python train.py --n_layer=22 --activation="silu" --norm="rmsnorm" --init_std_up=0.029 --lr=0.00424 --doc_mask=true
Each number is 50 + 10 x the weight over its row's rms, rounded and kept within 0 to 99. Layers, rows and columns count from 0. The size before them is the row's rms in percent of the matrix's.

# layer 5 MLP up, 640x160, rms 0.206, rows 411-624, columns 0-31
110:61 62 62 39 58 55 48 67 60 44 66 44 55 34 50 40 45 58 53 58 55 69 47 41 50 59 57 53 48 54 56 34
111:46 49 50 54 45 40 42 55 28 68 66 56 57 51 36 63 44 46 56 38 61 30 50 70 51 51 47 57 71 51 51 74
113:53 29 37 38 48 66 38 65 63 43 44 38 56 47 46 38 70 46 57 47 38 57 51 40 57 40 49 51 45 52 23 73
095:46 47 59 47 43 41 41 46 56 48 44 67 59 44 36 40 51 56 56 47 64 42 52 58 61 63 46 50 25 49 39 40
097:46 65 33 62 50 51 33 49 57 52 55 44 47 43 34 59 65 51 50 49 48 40 34 50 61 46 61 59 51 61 42 51
092:54 62 46 68 60 51 38 55 47 37 45 61 52 56 31 52 49 35 48 56 58 52 36 41 61 45 55 53 35 54 55 43
097:39 45 64 41 67 56 50 67 52 32 54 62 56 71 37 63 54 54 46 63 59 41 61 47 38 51 71 44 37 55 43 40
115:59 47 35 48 59 50 54 42 65 46 62 56 40 51 47 35 67 30 53 56 50 60 63 47 44 47 35 50 44 48 64 47
089:66 41 59 50 52 34 45 36 49 50 53 49 65 45 45 63 54 59 42 56 49 40 56 52 50 33 67 59 42 32 69 63
082:65 49 50 59 47 45 49 58 52 64 58 45 52 47 51 41 58 60 62 55 45 24 33 48 49 49 32 47 41 45 43 70
116:53 43 29 57 44 56 46 58 48 59 50 52 58 37 38 51 53 57 47 42 59 46 59 39 57 38 43 25 49 48 49 59
107:39 39 35 64 27 49 66 54 48 58 55 46 44 63 37 61 59 53 39 58 58 34 64 49 59 56 43 43 66 36 35 56
112:58 48 41 43 35 49 57 44 56 40 34 52 43 41 63 62 48 63 51 50 62 63 62 49 50 37 53 49 58 58 57 45
103:72 64 38 31 49 41 40 44 50 50 62 31 67 62 37 42 65 56 46 54 50 31 63 48 50 49 41 26 51 51 48 43
141:36 58 72 63 49 53 57 64 43 44 45 30 50 48 64 46 43 52 51 57 83 53 47 65 58 63 24 46 63 42 66 63
089:35 59 59 61 39 44 62 43 45 53 56 23 61 57 61 46 54 63 51 57 46 71 40 32 57 60 45 53 58 57 59 43
121:57 44 67 52 47 60 40 65 52 45 36 42 47 45 45 42 48 61 29 33 47 61 37 57 37 52 48 61 46 59 28 59
086:69 57 43 50 51 57 37 34 50 41 50 43 40 42 48 45 69 38 53 50 53 57 44 42 38 50 37 26 52 38 26 43
096:52 55 49 58 43 52 67 48 52 45 52 34 36 43 46 57 48 64 40 41 57 52 40 62 48 76 58 30 50 37 51 64
119:53 58 45 45 57 45 46 52 42 56 37 50 58 40 36 66 64 63 44 50 43 53 62 48 35 44 67 69 56 49 57 50
096:42 54 49 54 53 72 42 63 67 50 43 46 34 51 54 40 52 49 41 50 60 46 51 54 51 60 54 60 52 49 52 33
076:56 25 51 62 41 43 50 70 59 46 56 30 41 48 61 41 37 46 57 55 44 37 42 49 77 37 47 43 57 47 62 74
072:57 62 59 41 26 46 41 65 45 58 45 41 51 36 46 59 56 54 57 50 58 42 63 47 38 50 44 45 48 52 39 59
107:48 68 38 49 39 62 40 62 42 37 46 51 64 35 53 54 36 64 53 51 54 47 54 38 65 37 67 54 53 52 41 52
102:50 61 33 40 43 39 33 63 49 60 45 55 41 53 61 61 69 56 54 45 51 49 52 37 42 69 40 37 60 63 44 73
098:58 52 29 44 44 59 50 30 57 74 48 37 49 51 66 32 56 59 59 51 45 46 46 33 62 39 48 54 57 51 54 39
085:54 49 54 65 53 38 42 50 44 48 53 41 51 60 44 41 53 43 42 48 67 64 57 28 61 54 48 64 47 36 52 39
109:49 45 53 54 44 42 46 47 60 43 46 60 42 31 63 33 55 49 42 53 65 45 54 51 47 42 52 56 34 37 48 39
119:58 41 59 36 40 42 42 51 61 50 63 49 48 40 41 56 51 58 52 46 42 43 36 65 49 49 55 38 45 59 55 52
083:56 52 65 57 32 69 54 52 51 40 53 28 48 51 58 50 45 41 36 56 58 57 52 46 35 51 47 64 48 41 36 36
113:57 52 53 54 49 65 49 44 43 32 51 53 70 76 48 59 44 44 44 32 55 53 22 43 48 56 39 63 45 40 52 63
120:39 57 50 49 33 36 67 63 53 68 60 64 53 37 38 56 55 59 49 45 44 70 50 36 47 27 46 41 66 39 48 47
092:63 65 56 47 44 46 54 43 37 61 30 53 37 38 59 61 64 29 29 57 38 48 59 38 33 61 36 47 52 59 39 63
118:64 63 51 62 47 54 41 58 44 51 51 57 55 63 69 43 57 46 35 53 71 62 61 54 51 69 51 54 46 51 57 39
097:60 54 40 50 38 61 70 69 44 31 51 47 46 48 57 71 50 53 46 39 65 33 43 47 30 54 49 57 42 54 50 64
105:46 42 43 49 47 45 69 49 54 43 73 41 39 38 59 46 49 42 31 54 41 46 52 40 59 45 55 54 44 34 34 44
100:61 59 56 62 25 40 46 53 42 53 50 59 47 39 36 72 47 41 44 42 70 56 43 40 39 57 37 42 54 45 55 41
096:59 61 54 52 51 48 64 40 40 47 41 53 48 55 48 50 52 37 50 49 68 62 50 48 34 57 56 61 36 44 51 41
103:41 59 41 57 46 61 34 60 54 54 50 54 47 52 62 63 34 63 48 39 50 49 51 54 51 31 53 42 51 36 35 61
089:46 48 35 60 55 49 57 39 65 57 49 52 58 55 51 38 38 44 61 56 54 32 80 44 48 55 44 52 29 58 62 51
088:54 52 58 51 52 43 48 61 55 36 61 43 43 61 38 41 45 44 52 42 46 47 65 33 59 49 42 55 67 68 34 65
115:62 56 37 67 43 45 65 39 57 33 35 24 64 40 37 46 66 43 47 42 58 55 47 49 56 48 38 63 58 41 36 50
109:66 36 46 59 42 51 56 47 39 52 68 30 37 65 66 47 68 31 57 58 31 44 59 52 46 62 47 39 57 38 52 52
089:53 48 60 47 56 65 46 44 47 69 41 44 55 34 52 48 53 64 50 44 48 44 43 36 32 45 57 48 45 45 63 44
098:45 55 44 59 52 48 53 41 52 47 61 57 56 52 45 54 64 49 32 43 54 58 51 44 43 45 46 40 47 55 48 21
111:46 55 41 66 41 55 42 49 31 56 54 58 69 52 56 84 45 40 48 42 70 69 54 36 41 53 39 49 49 56 58 53
093:51 56 58 56 49 60 64 65 56 51 48 33 48 38 43 42 50 57 54 47 45 27 60 61 70 59 51 58 59 37 52 46
119:60 57 38 73 58 58 58 50 59 53 63 41 35 45 61 52 58 55 49 66 72 64 59 38 41 59 34 49 53 44 48 46
102:47 42 59 53 72 43 50 39 40 66 47 62 65 61 65 64 40 61 52 43 67 47 52 51 46 68 55 57 43 44 51 61
103:60 36 69 47 57 72 65 58 55 40 47 47 49 49 47 65 67 45 46 48 42 48 57 35 47 37 64 54 62 40 46 56
096:63 26 47 55 49 43 54 48 70 38 50 57 60 49 49 38 66 41 45 72 60 39 67 50 40 42 52 53 56 46 53 48
090:40 61 49 57 39 54 52 46 51 56 59 48 56 49 52 51 30 57 27 55 66 31 34 41 55 50 32 49 48 47 35 47
100:38 57 37 34 48 44 62 66 51 52 56 73 48 56 52 42 39 49 61 46 66 60 50 31 58 50 59 46 40 60 31 58
117:60 40 52 49 48 52 46 65 61 53 68 32 45 45 53 47 43 48 47 52 34 32 41 52 42 65 52 64 49 70 38 40
106:47 55 42 54 43 45 55 45 50 31 32 43 43 59 45 41 44 62 42 47 66 65 51 57 59 52 44 35 43 59 54 52
066:70 63 40 35 42 22 53 45 47 32 48 59 50 48 46 48 70 48 53 56 37 55 78 50 41 48 33 46 55 61 64 42
080:55 52 44 61 36 52 33 47 47 43 44 39 57 48 56 35 45 51 58 54 66 49 34 65 64 38 47 60 61 57 57 53
102:49 54 33 51 32 41 50 54 68 39 53 64 73 43 51 49 53 51 59 49 51 44 36 54 71 56 50 53 52 40 41 43
125:41 39 54 47 50 49 58 52 54 37 24 35 32 47 47 58 30 56 33 44 55 52 65 53 63 42 67 49 57 37 47 41
099:49 52 70 50 52 54 55 41 49 58 43 47 51 58 58 65 46 57 48 45 52 53 60 21 59 69 47 41 44 47 65 47
082:48 49 41 80 28 34 52 64 59 60 60 51 46 42 40 43 48 59 44 60 60 52 39 52 56 62 55 46 47 48 49 60
082:57 56 44 57 58 48 51 64 54 45 42 60 54 50 48 31 51 65 61 51 62 65 55 61 47 53 32 47 48 40 65 42
115:46 60 64 44 43 43 52 55 59 55 70 51 41 58 38 49 39 54 57 24 44 58 70 51 46 46 39 48 46 53 48 33
107:35 45 55 36 25 28 45 73 45 52 47 40 57 43 39 62 50 44 50 42 58 69 55 50 57 61 40 57 63 52 48 66
109:61 76 44 41 55 57 57 49 45 49 42 47 50 45 42 56 48 48 39 51 41 19 46 55 57 67 50 50 42 53 60 44
088:66 49 61 75 37 56 68 42 54 56 58 44 42 42 62 55 42 61 48 43 54 45 54 36 47 45 53 53 40 49 38 33
102:55 71 51 58 45 42 66 40 41 49 35 51 59 59 38 44 42 37 46 41 46 47 54 43 39 55 46 35 44 51 64 39
091:44 45 54 50 36 62 35 50 56 49 49 47 63 25 66 57 45 41 58 44 44 57 46 47 47 45 45 59 33 47 57 33
106:46 56 42 34 47 52 47 67 48 30 60 72 44 42 40 61 29 59 56 35 56 61 35 47 69 27 60 55 51 21 37 56
121:31 57 61 48 48 51 44 68 44 37 62 68 44 43 56 56 40 39 70 47 49 62 53 65 70 37 51 31 45 59 43 55
067:54 47 51 36 56 53 51 44 67 65 51 43 62 61 37 49 44 50 26 72 47 78 46 38 50 59 48 52 49 49 59 55
107:42 59 58 63 41 52 48 40 60 46 39 58 42 32 55 61 41 34 62 60 57 54 63 47 27 59 37 61 36 51 45 46
110:41 54 53 52 62 64 42 43 53 51 55 46 34 46 63 62 47 47 41 36 58 72 42 44 51 66 37 60 38 47 45 50
104:45 46 44 49 54 53 37 31 41 56 43 46 59 49 53 43 54 42 42 51 55 61 50 55 63 42 47 38 64 44 49 44
081:40 61 40 51 48 36 49 57 51 45 46 58 53 32 65 40 40 63 50 51 57 45 45 37 45 66 60 56 57 54 44 66
112:57 51 49 52 36 46 41 42 50 60 42 49 43 51 40 71 47 45 45 47 60 52 50 42 49 54 27 33 54 53 45 43
116:45 52 53 41 67 36 57 57 41 58 57 63 54 40 63 63 34 50 38 61 60 62 48 38 40 49 63 48 40 77 47 51
108:47 31 38 42 56 58 37 49 56 55 61 50 74 67 60 43 62 50 36 58 61 47 63 45 60 53 59 80 51 59 54 37
103:44 54 30 52 50 39 57 49 49 60 51 43 50 37 37 55 60 51 22 28 59 52 45 38 39 47 50 56 50 63 57 55
105:49 51 54 52 53 68 42 50 56 39 52 45 48 40 53 50 65 55 47 53 53 70 48 27 45 48 43 45 40 46 48 47
109:49 52 44 61 43 47 43 36 70 51 42 54 40 50 55 46 46 47 61 51 46 49 56 33 52 53 49 39 42 52 50 38
122:57 38 41 35 38 50 42 37 54 52 70 59 36 60 55 37 35 49 56 25 59 60 41 74 49 59 71 55 42 54 49 35
114:54 44 58 46 49 47 52 58 53 54 59 43 58 52 44 48 57 42 50 36 62 66 42 66 36 54 62 37 41 37 57 46
079:38 53 55 48 28 46 52 60 54 42 56 39 49 51 52 56 40 37 58 39 56 52 70 57 48 68 46 53 53 48 56 51
080:65 45 20 59 48 51 57 40 39 39 57 44 37 35 38 51 55 47 47 65 67 46 50 48 65 53 48 32 58 52 55 53
103:38 49 49 59 60 45 34 35 63 44 57 54 54 32 55 52 52 51 44 60 50 53 60 50 56 54 54 71 51 55 54 43
089:59 47 40 51 58 30 64 49 50 43 37 59 54 59 67 40 64 37 55 70 66 56 61 41 48 54 53 50 58 33 58 45
104:53 66 53 56 51 51 59 48 58 54 34 53 61 54 53 45 58 59 32 58 65 62 38 52 49 46 35 70 42 46 72 53
105:62 54 54 56 60 49 43 56 54 44 64 72 48 35 57 34 49 45 67 49 44 49 49 63 50 54 56 45 45 55 30 35
114:57 58 38 39 45 37 51 51 42 35 41 61 39 40 48 50 39 59 22 55 52 54 42 45 65 55 53 49 50 37 35 67
071:64 61 61 55 55 56 41 40 56 45 46 40 47 52 59 43 42 48 54 59 48 49 57 37 56 49 46 53 51 40 39 37
115:42 35 47 47 44 71 39 69 50 50 46 32 22 53 49 61 48 45 43 30 50 65 53 47 43 43 36 67 50 50 49 47
080:44 64 36 67 46 42 42 45 64 52 58 26 43 36 42 28 47 51 39 45 48 43 32 53 51 55 51 43 40 45 42 41
085:56 53 46 42 50 57 42 58 47 42 54 45 45 48 43 67 68 58 53 60 54 34 47 43 58 44 38 52 34 62 41 59
087:47 56 62 43 88 52 64 61 59 46 49 64 46 57 55 43 59 56 58 50 52 51 58 58 57 47 53 37 38 53 60 44
110:60 63 42 33 65 39 56 45 62 70 37 48 45 42 54 41 27 36 43 57 65 62 42 52 55 50 47 39 42 41 51 49
102:42 57 37 36 53 34 51 54 49 55 64 62 44 43 63 34 40 73 44 43 47 66 59 54 46 57 69 41 47 50 35 49
077:50 56 49 49 41 46 71 61 47 51 48 45 54 46 47 77 64 60 48 51 52 39 77 52 58 45 49 50 49 47 41 57
105:61 49 32 62 50 53 44 55 58 51 49 40 51 42 65 49 49 51 48 17 64 52 66 57 68 52 48 52 50 39 48 60
071:56 66 34 69 63 62 55 46 45 47 48 57 46 61 46 51 54 62 32 52 55 47 50 45 61 55 37 72 47 49 57 60
085:29 54 61 44 52 39 45 54 67 62 65 44 36 64 55 44 41 49 54 57 56 47 45 63 28 51 33 51 44 47 59 38
100:55 44 52 33 45 55 37 69 60 64 59 45 55 38 59 56 60 57 51 61 45 32 52 30 49 57 58 49 49 70 50 61
086:51 65 45 59 55 47 61 50 36 42 41 45 52 31 51 60 35 63 54 38 56 24 60 41 56 38 55 49 51 60 41 48
082:48 52 54 59 50 42 49 62 48 56 71 42 64 46 62 48 51 63 35 61 56 59 51 52 50 56 58 49 49 55 59 45
112:24 67 57 58 61 68 48 69 36 46 55 53 34 39 58 52 35 53 40 29 57 58 43 64 59 59 71 53 49 63 52 49
082:65 60 47 60 47 42 34 63 42 44 52 59 41 45 43 45 42 67 59 26 67 52 43 48 42 50 50 58 48 41 44 53
098:56 50 54 56 46 64 47 50 53 55 54 37 38 49 66 41 34 50 61 56 53 48 67 55 65 78 40 61 39 36 49 63
116:46 64 60 40 60 61 39 38 41 45 64 54 60 62 56 45 58 38 35 46 74 46 53 67 38 67 43 64 56 30 41 71
114:58 67 41 48 44 68 53 69 49 55 60 44 54 49 35 43 44 39 41 44 51 40 43 67 52 54 43 39 37 43 22 52
105:57 55 51 42 73 48 67 51 63 59 55 56 47 50 56 38 70 62 35 53 40 52 59 46 50 25 54 66 57 58 50 59
114:36 41 38 53 61 50 64 53 52 54 47 40 55 55 61 53 48 26 61 57 55 46 53 58 62 48 59 52 40 36 69 61
098:50 64 56 49 57 38 48 42 42 33 51 65 42 68 46 63 39 65 35 44 65 39 48 50 31 42 54 57 43 53 61 42
100:57 50 38 52 56 50 63 53 58 60 49 53 42 49 40 36 54 31 44 41 46 42 49 44 53 65 44 45 65 44 55 44
091:46 53 50 58 46 52 48 72 38 42 43 39 51 53 48 45 65 50 64 48 37 48 54 56 66 49 62 51 50 43 43 46
112:60 54 61 45 37 49 47 53 34 55 67 60 32 34 35 42 48 39 39 60 45 49 58 42 42 39 68 43 49 61 38 55
086:45 60 45 70 57 51 41 54 59 64 51 58 57 65 51 53 50 48 59 42 48 73 47 49 60 41 47 58 56 60 38 47
103:48 64 52 55 56 53 55 45 32 54 55 54 51 41 43 49 49 38 44 42 49 74 43 55 51 61 54 53 54 56 47 45
077:36 59 42 71 58 47 54 43 54 70 36 48 71 53 51 47 61 43 63 37 43 62 42 32 59 63 58 53 29 61 41 64
106:29 46 36 29 62 44 64 48 48 33 33 65 69 44 41 36 45 40 47 53 54 55 43 31 42 39 45 55 39 47 41 56
093:51 60 57 61 55 54 52 52 32 49 49 35 63 42 32 39 56 47 51 73 45 61 47 43 31 44 50 41 63 50 51 38
080:68 51 53 48 39 39 46 51 61 51 55 61 36 72 47 53 36 57 29 54 60 44 52 33 48 59 48 43 53 59 51 43
101:59 43 39 69 54 64 54 52 52 57 44 52 53 40 42 54 37 54 41 46 60 29 36 60 61 39 42 55 34 65 38 61
080:55 41 37 58 56 51 40 65 46 56 37 57 75 47 56 50 45 64 58 34 40 48 55 46 42 70 51 47 45 51 53 61
081:51 57 59 60 57 59 35 75 55 56 36 39 42 72 47 60 51 40 62 45 51 44 54 55 51 43 40 36 54 52 47 57
115:52 56 50 43 40 41 61 33 43 43 69 36 50 59 55 56 70 39 44 45 73 39 38 50 53 56 48 27 50 48 55 45
112:48 52 38 54 64 51 58 42 38 47 51 30 48 34 41 29 46 58 37 48 50 43 59 40 38 65 51 55 50 45 49 69
098:54 51 46 46 56 40 47 45 48 49 61 57 38 51 34 38 48 46 47 37 74 30 60 61 59 53 41 72 49 38 57 60
079:62 57 38 57 56 56 48 60 58 50 66 57 38 46 66 41 54 69 40 58 53 58 58 64 43 34 40 42 29 30 38 52
102:38 47 67 47 56 54 39 56 46 61 41 28 56 50 67 47 56 50 54 59 53 47 64 45 66 43 67 51 55 54 57 41
115:31 42 52 47 64 54 23 52 64 62 49 50 59 66 50 59 63 45 60 60 65 50 53 44 56 65 46 51 33 38 67 56
089:46 56 36 63 57 54 47 44 44 44 75 39 42 47 53 60 61 37 46 60 56 67 48 45 55 39 45 54 65 47 59 59
097:49 45 29 62 51 43 47 33 56 51 50 54 44 52 49 60 50 50 42 64 51 50 39 53 57 53 44 72 41 44 36 41
111:44 51 44 37 45 35 37 58 64 57 55 32 57 54 55 41 51 36 37 52 57 24 58 55 54 54 59 41 48 49 67 46
128:48 69 51 49 56 40 37 56 69 51 72 49 45 49 51 50 60 44 51 58 41 69 41 70 31 41 25 49 55 48 49 29
110:50 43 53 49 71 34 48 51 54 45 46 52 47 65 65 56 56 46 65 51 39 51 54 42 63 32 64 56 49 58 61 47
082:55 49 59 63 46 68 77 46 66 54 55 51 64 53 33 50 42 53 36 47 35 37 60 54 52 52 24 59 56 70 38 42
097:37 61 66 45 37 52 46 42 42 41 59 52 36 53 43 42 63 39 44 50 42 69 37 56 56 49 50 66 44 41 57 53
110:73 60 53 52 52 49 52 48 55 40 62 56 55 19 63 52 55 59 48 58 43 58 53 56 54 52 48 36 50 45 53 50
092:43 50 56 52 47 41 55 63 50 34 77 42 51 55 49 46 41 47 40 46 53 58 40 41 49 52 42 40 41 58 46 55
108:39 42 46 66 40 55 54 62 53 58 43 31 50 37 62 63 45 64 40 61 54 60 49 44 55 66 39 47 36 50 69 45
088:47 45 64 67 48 53 35 46 32 42 43 54 40 40 58 67 56 50 56 44 53 54 49 39 58 56 37 50 45 51 51 46
072:54 68 66 63 68 31 58 38 40 42 72 67 28 58 58 48 42 44 49 51 54 64 50 58 41 40 41 55 38 52 49 35
112:44 54 53 65 59 58 28 57 62 44 55 46 66 50 37 35 71 64 34 47 46 44 56 48 70 67 29 61 59 44 29 33
120:36 47 64 52 49 57 55 43 56 60 53 56 61 52 53 59 54 44 61 56 75 41 67 43 25 58 62 53 54 52 57 53
069:32 70 55 31 48 47 66 63 46 39 33 54 54 33 53 52 47 39 50 63 54 64 67 23 65 37 64 45 57 52 44 57
098:52 37 46 39 49 40 58 66 39 46 52 49 47 45 61 46 44 50 38 39 54 53 39 60 34 52 77 53 52 49 29 55
103:44 42 64 65 52 36 56 38 53 49 62 30 43 57 64 44 70 42 67 53 49 50 58 41 54 61 45 53 45 37 59 54
087:53 48 50 57 53 45 66 47 37 47 44 29 47 42 59 54 59 18 50 49 30 54 55 43 47 52 46 61 28 51 69 54
126:63 39 60 51 56 62 36 54 64 32 51 46 78 59 51 58 46 54 52 50 40 66 59 47 53 52 51 49 66 49 54 55
074:64 56 36 66 54 44 56 63 40 67 51 55 50 60 44 41 47 50 55 44 59 39 36 71 65 57 52 33 49 52 51 71
095:69 54 45 48 51 64 64 50 44 51 53 34 29 38 60 49 68 56 31 44 63 37 61 58 37 48 31 47 38 34 41 33
070:26 29 55 67 56 54 58 49 59 53 43 39 36 55 52 51 58 61 41 40 63 49 67 46 52 50 44 46 44 41 39 61
087:56 66 55 71 57 70 64 60 55 58 60 41 45 44 47 39 57 63 46 52 52 36 42 64 54 50 31 62 50 44 58 53
093:66 43 56 49 37 49 44 42 47 31 59 31 44 46 62 56 43 37 71 55 42 43 51 42 43 48 40 29 34 53 53 45
103:54 58 62 46 55 48 46 49 70 30 49 59 66 46 50 58 48 63 50 49 44 49 48 57 52 64 48 45 50 51 31 43
075:51 55 39 25 48 42 46 61 51 49 54 48 48 58 52 41 52 45 54 58 44 32 53 55 51 38 50 72 30 48 44 59
093:45 56 40 44 49 51 54 53 38 44 65 57 32 69 57 46 33 48 50 52 75 63 51 40 58 50 44 67 52 32 34 40
081:62 35 45 47 53 59 53 50 64 63 51 34 48 44 48 59 75 52 63 63 32 49 58 49 57 53 59 39 55 54 58 53
106:51 41 66 54 63 32 45 40 51 50 73 59 65 42 48 44 48 47 65 60 56 54 52 54 46 44 60 48 54 43 64 49
078:38 44 42 62 55 71 33 59 55 62 38 39 35 60 44 53 43 57 58 47 39 48 52 35 37 55 43 47 38 45 43 36
123:56 44 38 52 35 30 52 57 48 38 42 42 35 62 51 39 45 56 45 62 56 57 57 62 31 45 45 69 51 55 43 61
114:54 61 64 56 41 45 55 49 54 72 60 52 44 29 49 67 49 39 63 47 52 30 56 47 57 61 38 56 41 71 42 50
084:46 46 49 65 37 48 66 50 40 61 45 24 51 49 69 61 59 62 69 47 33 63 61 52 53 44 38 45 46 40 37 49
104:50 55 60 57 43 46 74 54 65 63 63 59 47 56 49 52 40 52 59 43 47 48 53 44 45 31 49 52 49 37 37 49
106:16 67 41 57 35 47 46 60 55 47 47 56 41 62 44 51 46 33 42 49 48 41 57 62 47 47 41 59 49 32 51 55
114:46 48 18 75 46 43 40 75 61 52 56 50 46 53 40 33 49 42 53 69 56 50 51 48 58 45 42 36 42 51 50 43
094:58 49 68 65 39 56 48 45 68 43 59 48 54 56 57 56 42 49 60 43 55 57 61 40 62 55 61 60 29 66 51 49
095:43 40 52 55 49 67 51 28 36 62 45 46 50 39 54 57 52 46 71 47 57 32 62 38 56 50 26 55 45 53 51 50
076:56 51 55 30 57 51 56 49 40 68 43 54 62 41 55 56 61 55 45 59 64 61 49 52 54 60 24 45 52 43 53 50
105:49 51 45 41 35 43 51 46 49 59 46 49 47 36 56 35 46 58 50 54 54 71 42 61 48 32 66 55 57 59 32 54
115:52 38 23 56 45 51 62 36 45 43 57 47 40 52 41 54 52 43 62 51 42 51 61 60 40 39 48 42 29 55 57 42
079:54 40 54 57 42 44 31 59 55 55 65 25 58 68 37 58 42 44 57 56 49 50 53 47 52 44 42 40 29 44 58 58
083:66 41 36 47 57 50 49 45 35 42 59 35 59 62 63 41 53 46 50 63 72 46 62 44 54 60 51 47 53 49 43 52
118:66 56 55 65 36 42 43 58 36 51 55 56 65 42 35 62 54 42 29 52 48 47 50 43 50 52 52 52 43 36 51 56
100:31 50 55 43 40 40 47 42 57 53 60 41 48 60 41 42 37 43 37 44 44 54 57 72 41 61 42 54 40 22 38 39
108:45 49 56 38 55 34 41 53 62 47 60 49 34 58 50 35 38 60 64 67 47 58 70 51 63 57 47 60 67 69 39 45
107:52 61 61 61 41 46 20 40 36 36 54 45 59 57 61 34 53 51 38 39 47 48 47 55 36 52 31 65 37 50 46 46
080:51 34 49 66 57 67 47 62 61 60 54 58 58 52 49 47 54 25 29 47 47 36 68 53 51 58 58 48 47 53 48 36
100:41 57 59 41 65 58 53 49 44 51 56 57 50 63 61 46 41 71 54 46 46 39 38 64 39 54 50 46 43 66 59 59
106:56 56 54 76 51 66 60 52 43 48 43 39 52 50 35 56 54 58 63 64 46 67 38 57 56 51 53 46 63 65 52 49
114:58 51 73 51 40 55 53 48 68 51 39 58 46 43 47 70 52 56 61 48 51 39 53 35 43 46 42 36 49 37 47 35
112:47 52 49 60 41 53 53 65 35 56 53 55 44 43 45 75 46 25 70 46 51 52 55 45 55 44 58 42 37 45 50 44
099:40 58 68 52 61 46 13 61 32 56 42 49 51 62 61 54 49 42 55 52 41 59 48 34 38 68 25 51 41 57 56 38
110:51 56 61 60 67 42 57 56 43 65 61 31 59 66 61 54 51 23 52 46 47 41 51 53 49 51 54 40 33 41 64 63
096:46 58 46 38 47 43 40 54 38 43 56 43 60 45 49 63 61 21 55 43 61 46 50 57 53 47 39 55 43 45 35 42
107:52 50 48 36 47 27 63 56 46 63 45 57 40 57 37 19 35 53 56 41 53 44 42 54 57 47 53 50 52 54 41 44
077:58 53 42 55 43 39 36 52 52 57 41 56 46 42 44 45 29 53 38 51 54 32 53 42 35 55 46 52 54 56 50 58
082:36 55 39 54 45 33 54 55 39 47 56 49 68 29 50 35 57 69 52 60 51 35 72 58 49 57 50 57 55 43 59 53
101:29 37 40 36 55 58 55 61 60 61 61 51 42 52 45 50 44 44 44 34 45 60 60 64 51 42 51 47 57 51 40 33
072:38 60 32 47 49 46 65 46 50 44 72 39 53 39 65 46 50 48 47 55 53 32 38 47 42 47 52 36 61 35 53 45
087:52 54 51 57 54 62 51 49 39 53 30 37 48 42 46 59 56 41 30 60 46 58 50 59 62 46 35 58 59 34 61 55
111:45 50 55 56 48 49 60 49 47 39 43 39 30 56 54 48 49 55 54 48 49 55 27 61 43 53 56 48 29 38 47 45
087:74 63 41 61 62 53 51 43 29 58 41 54 52 38 49 46 54 51 36 65 41 38 63 51 51 38 48 57 40 46 57 44
094:49 41 44 52 46 62 43 40 60 46 53 48 51 54 60 49 32 59 51 55 45 52 48 48 53 60 54 43 39 51 57 38
107:60 49 55 53 36 57 61 64 61 64 38 37 63 39 52 58 51 54 45 67 50 55 47 40 65 62 50 31 48 55 58 45
107:48 36 31 65 64 45 52 50 54 30 54 30 27 53 50 47 42 36 43 55 60 61 37 70 52 58 54 59 51 47 47 69
102:48 60 47 44 57 58 45 43 68 33 41 51 43 64 57 63 49 51 51 56 61 49 76 41 56 38 65 67 58 64 62 45
117:44 61 45 68 45 40 51 36 44 34 54 60 48 50 60 55 46 44 53 37 43 53 42 59 48 41 61 58 49 49 41 63
120:62 61 49 56 58 75 67 41 60 46 51 64 40 35 47 71 52 61 41 72 60 54 62 36 44 44 49 43 37 54 49 45
104:65 65 57 53 40 54 47 57 60 50 47 57 56 40 64 54 48 33 29 57 63 56 42 50 47 42 57 43 44 61 50 54
071:44 50 46 51 59 55 73 61 35 66 49 46 50 30 40 60 49 62 48 57 53 56 58 66 43 39 52 54 39 48 54 47
110:55 45 50 80 54 69 53 44 50 44 44 42 61 41 47 63 47 71 40 59 48 51 28 37 58 50 67 70 46 37 51 53
111:41 53 41 39 45 53 59 59 51 39 63 52 39 53 43 45 62 34 54 58 56 58 54 44 29 34 60 59 44 49 52 49
102:63 46 53 63 54 44 52 42 63 59 50 63 30 72 40 44 50 32 42 42 47 56 46 45 55 55 41 54 58 45 54 54
089:33 53 63 51 52 29 61 54 45 56 44 50 48 49 47 39 53 54 45 68 69 45 57 51 46 55 44 42 70 36 51 54
097:33 36 40 53 54 39 46 53 51 72 66 41 58 49 43 55 53 50 34 54 50 61 48 57 60 46 52 49 57 46 42 50
099:61 64 68 46 49 47 48 66 61 29 48 55 54 37 56 64 48 49 54 50 53 52 47 54 57 50 48 64 53 65 36 51
098:51 49 47 53 49 62 41 41 71 47 57 35 59 57 49 45 72 65 35 63 43 56 62 35 46 52 62 52 38 28 46 49
111:54 54 43 63 52 56 40 35 56 51 41 58 58 68 43 42 41 50 16 50 74 56 51 49 50 47 33 65 41 50 51 31
092:68 73 55 60 49 57 43 33 54 55 50 35 41 65 47 80 47 41 53 57 62 54 57 52 55 46 39 57 41 59 40 32
115:56 64 62 54 45 48 21 48 45 44 36 46 67 49 44 43 38 52 45 32 40 47 37 29 38 43 36 60 36 54 55 44
098:59 63 42 43 52 63 32 41 55 60 53 44 45 39 63 42 43 57 41 45 54 49 48 79 52 50 50 64 50 42 50 39
083:40 48 50 62 51 46 74 52 49 51 60 64 48 48 69 68 65 56 56 53 62 43 76 59 62 48 51 58 52 44 54 62
111:53 61 49 64 31 47 42 60 45 48 60 52 42 38 39 51 38 50 58 33 47 51 55 42 48 57 44 43 28 58 34 46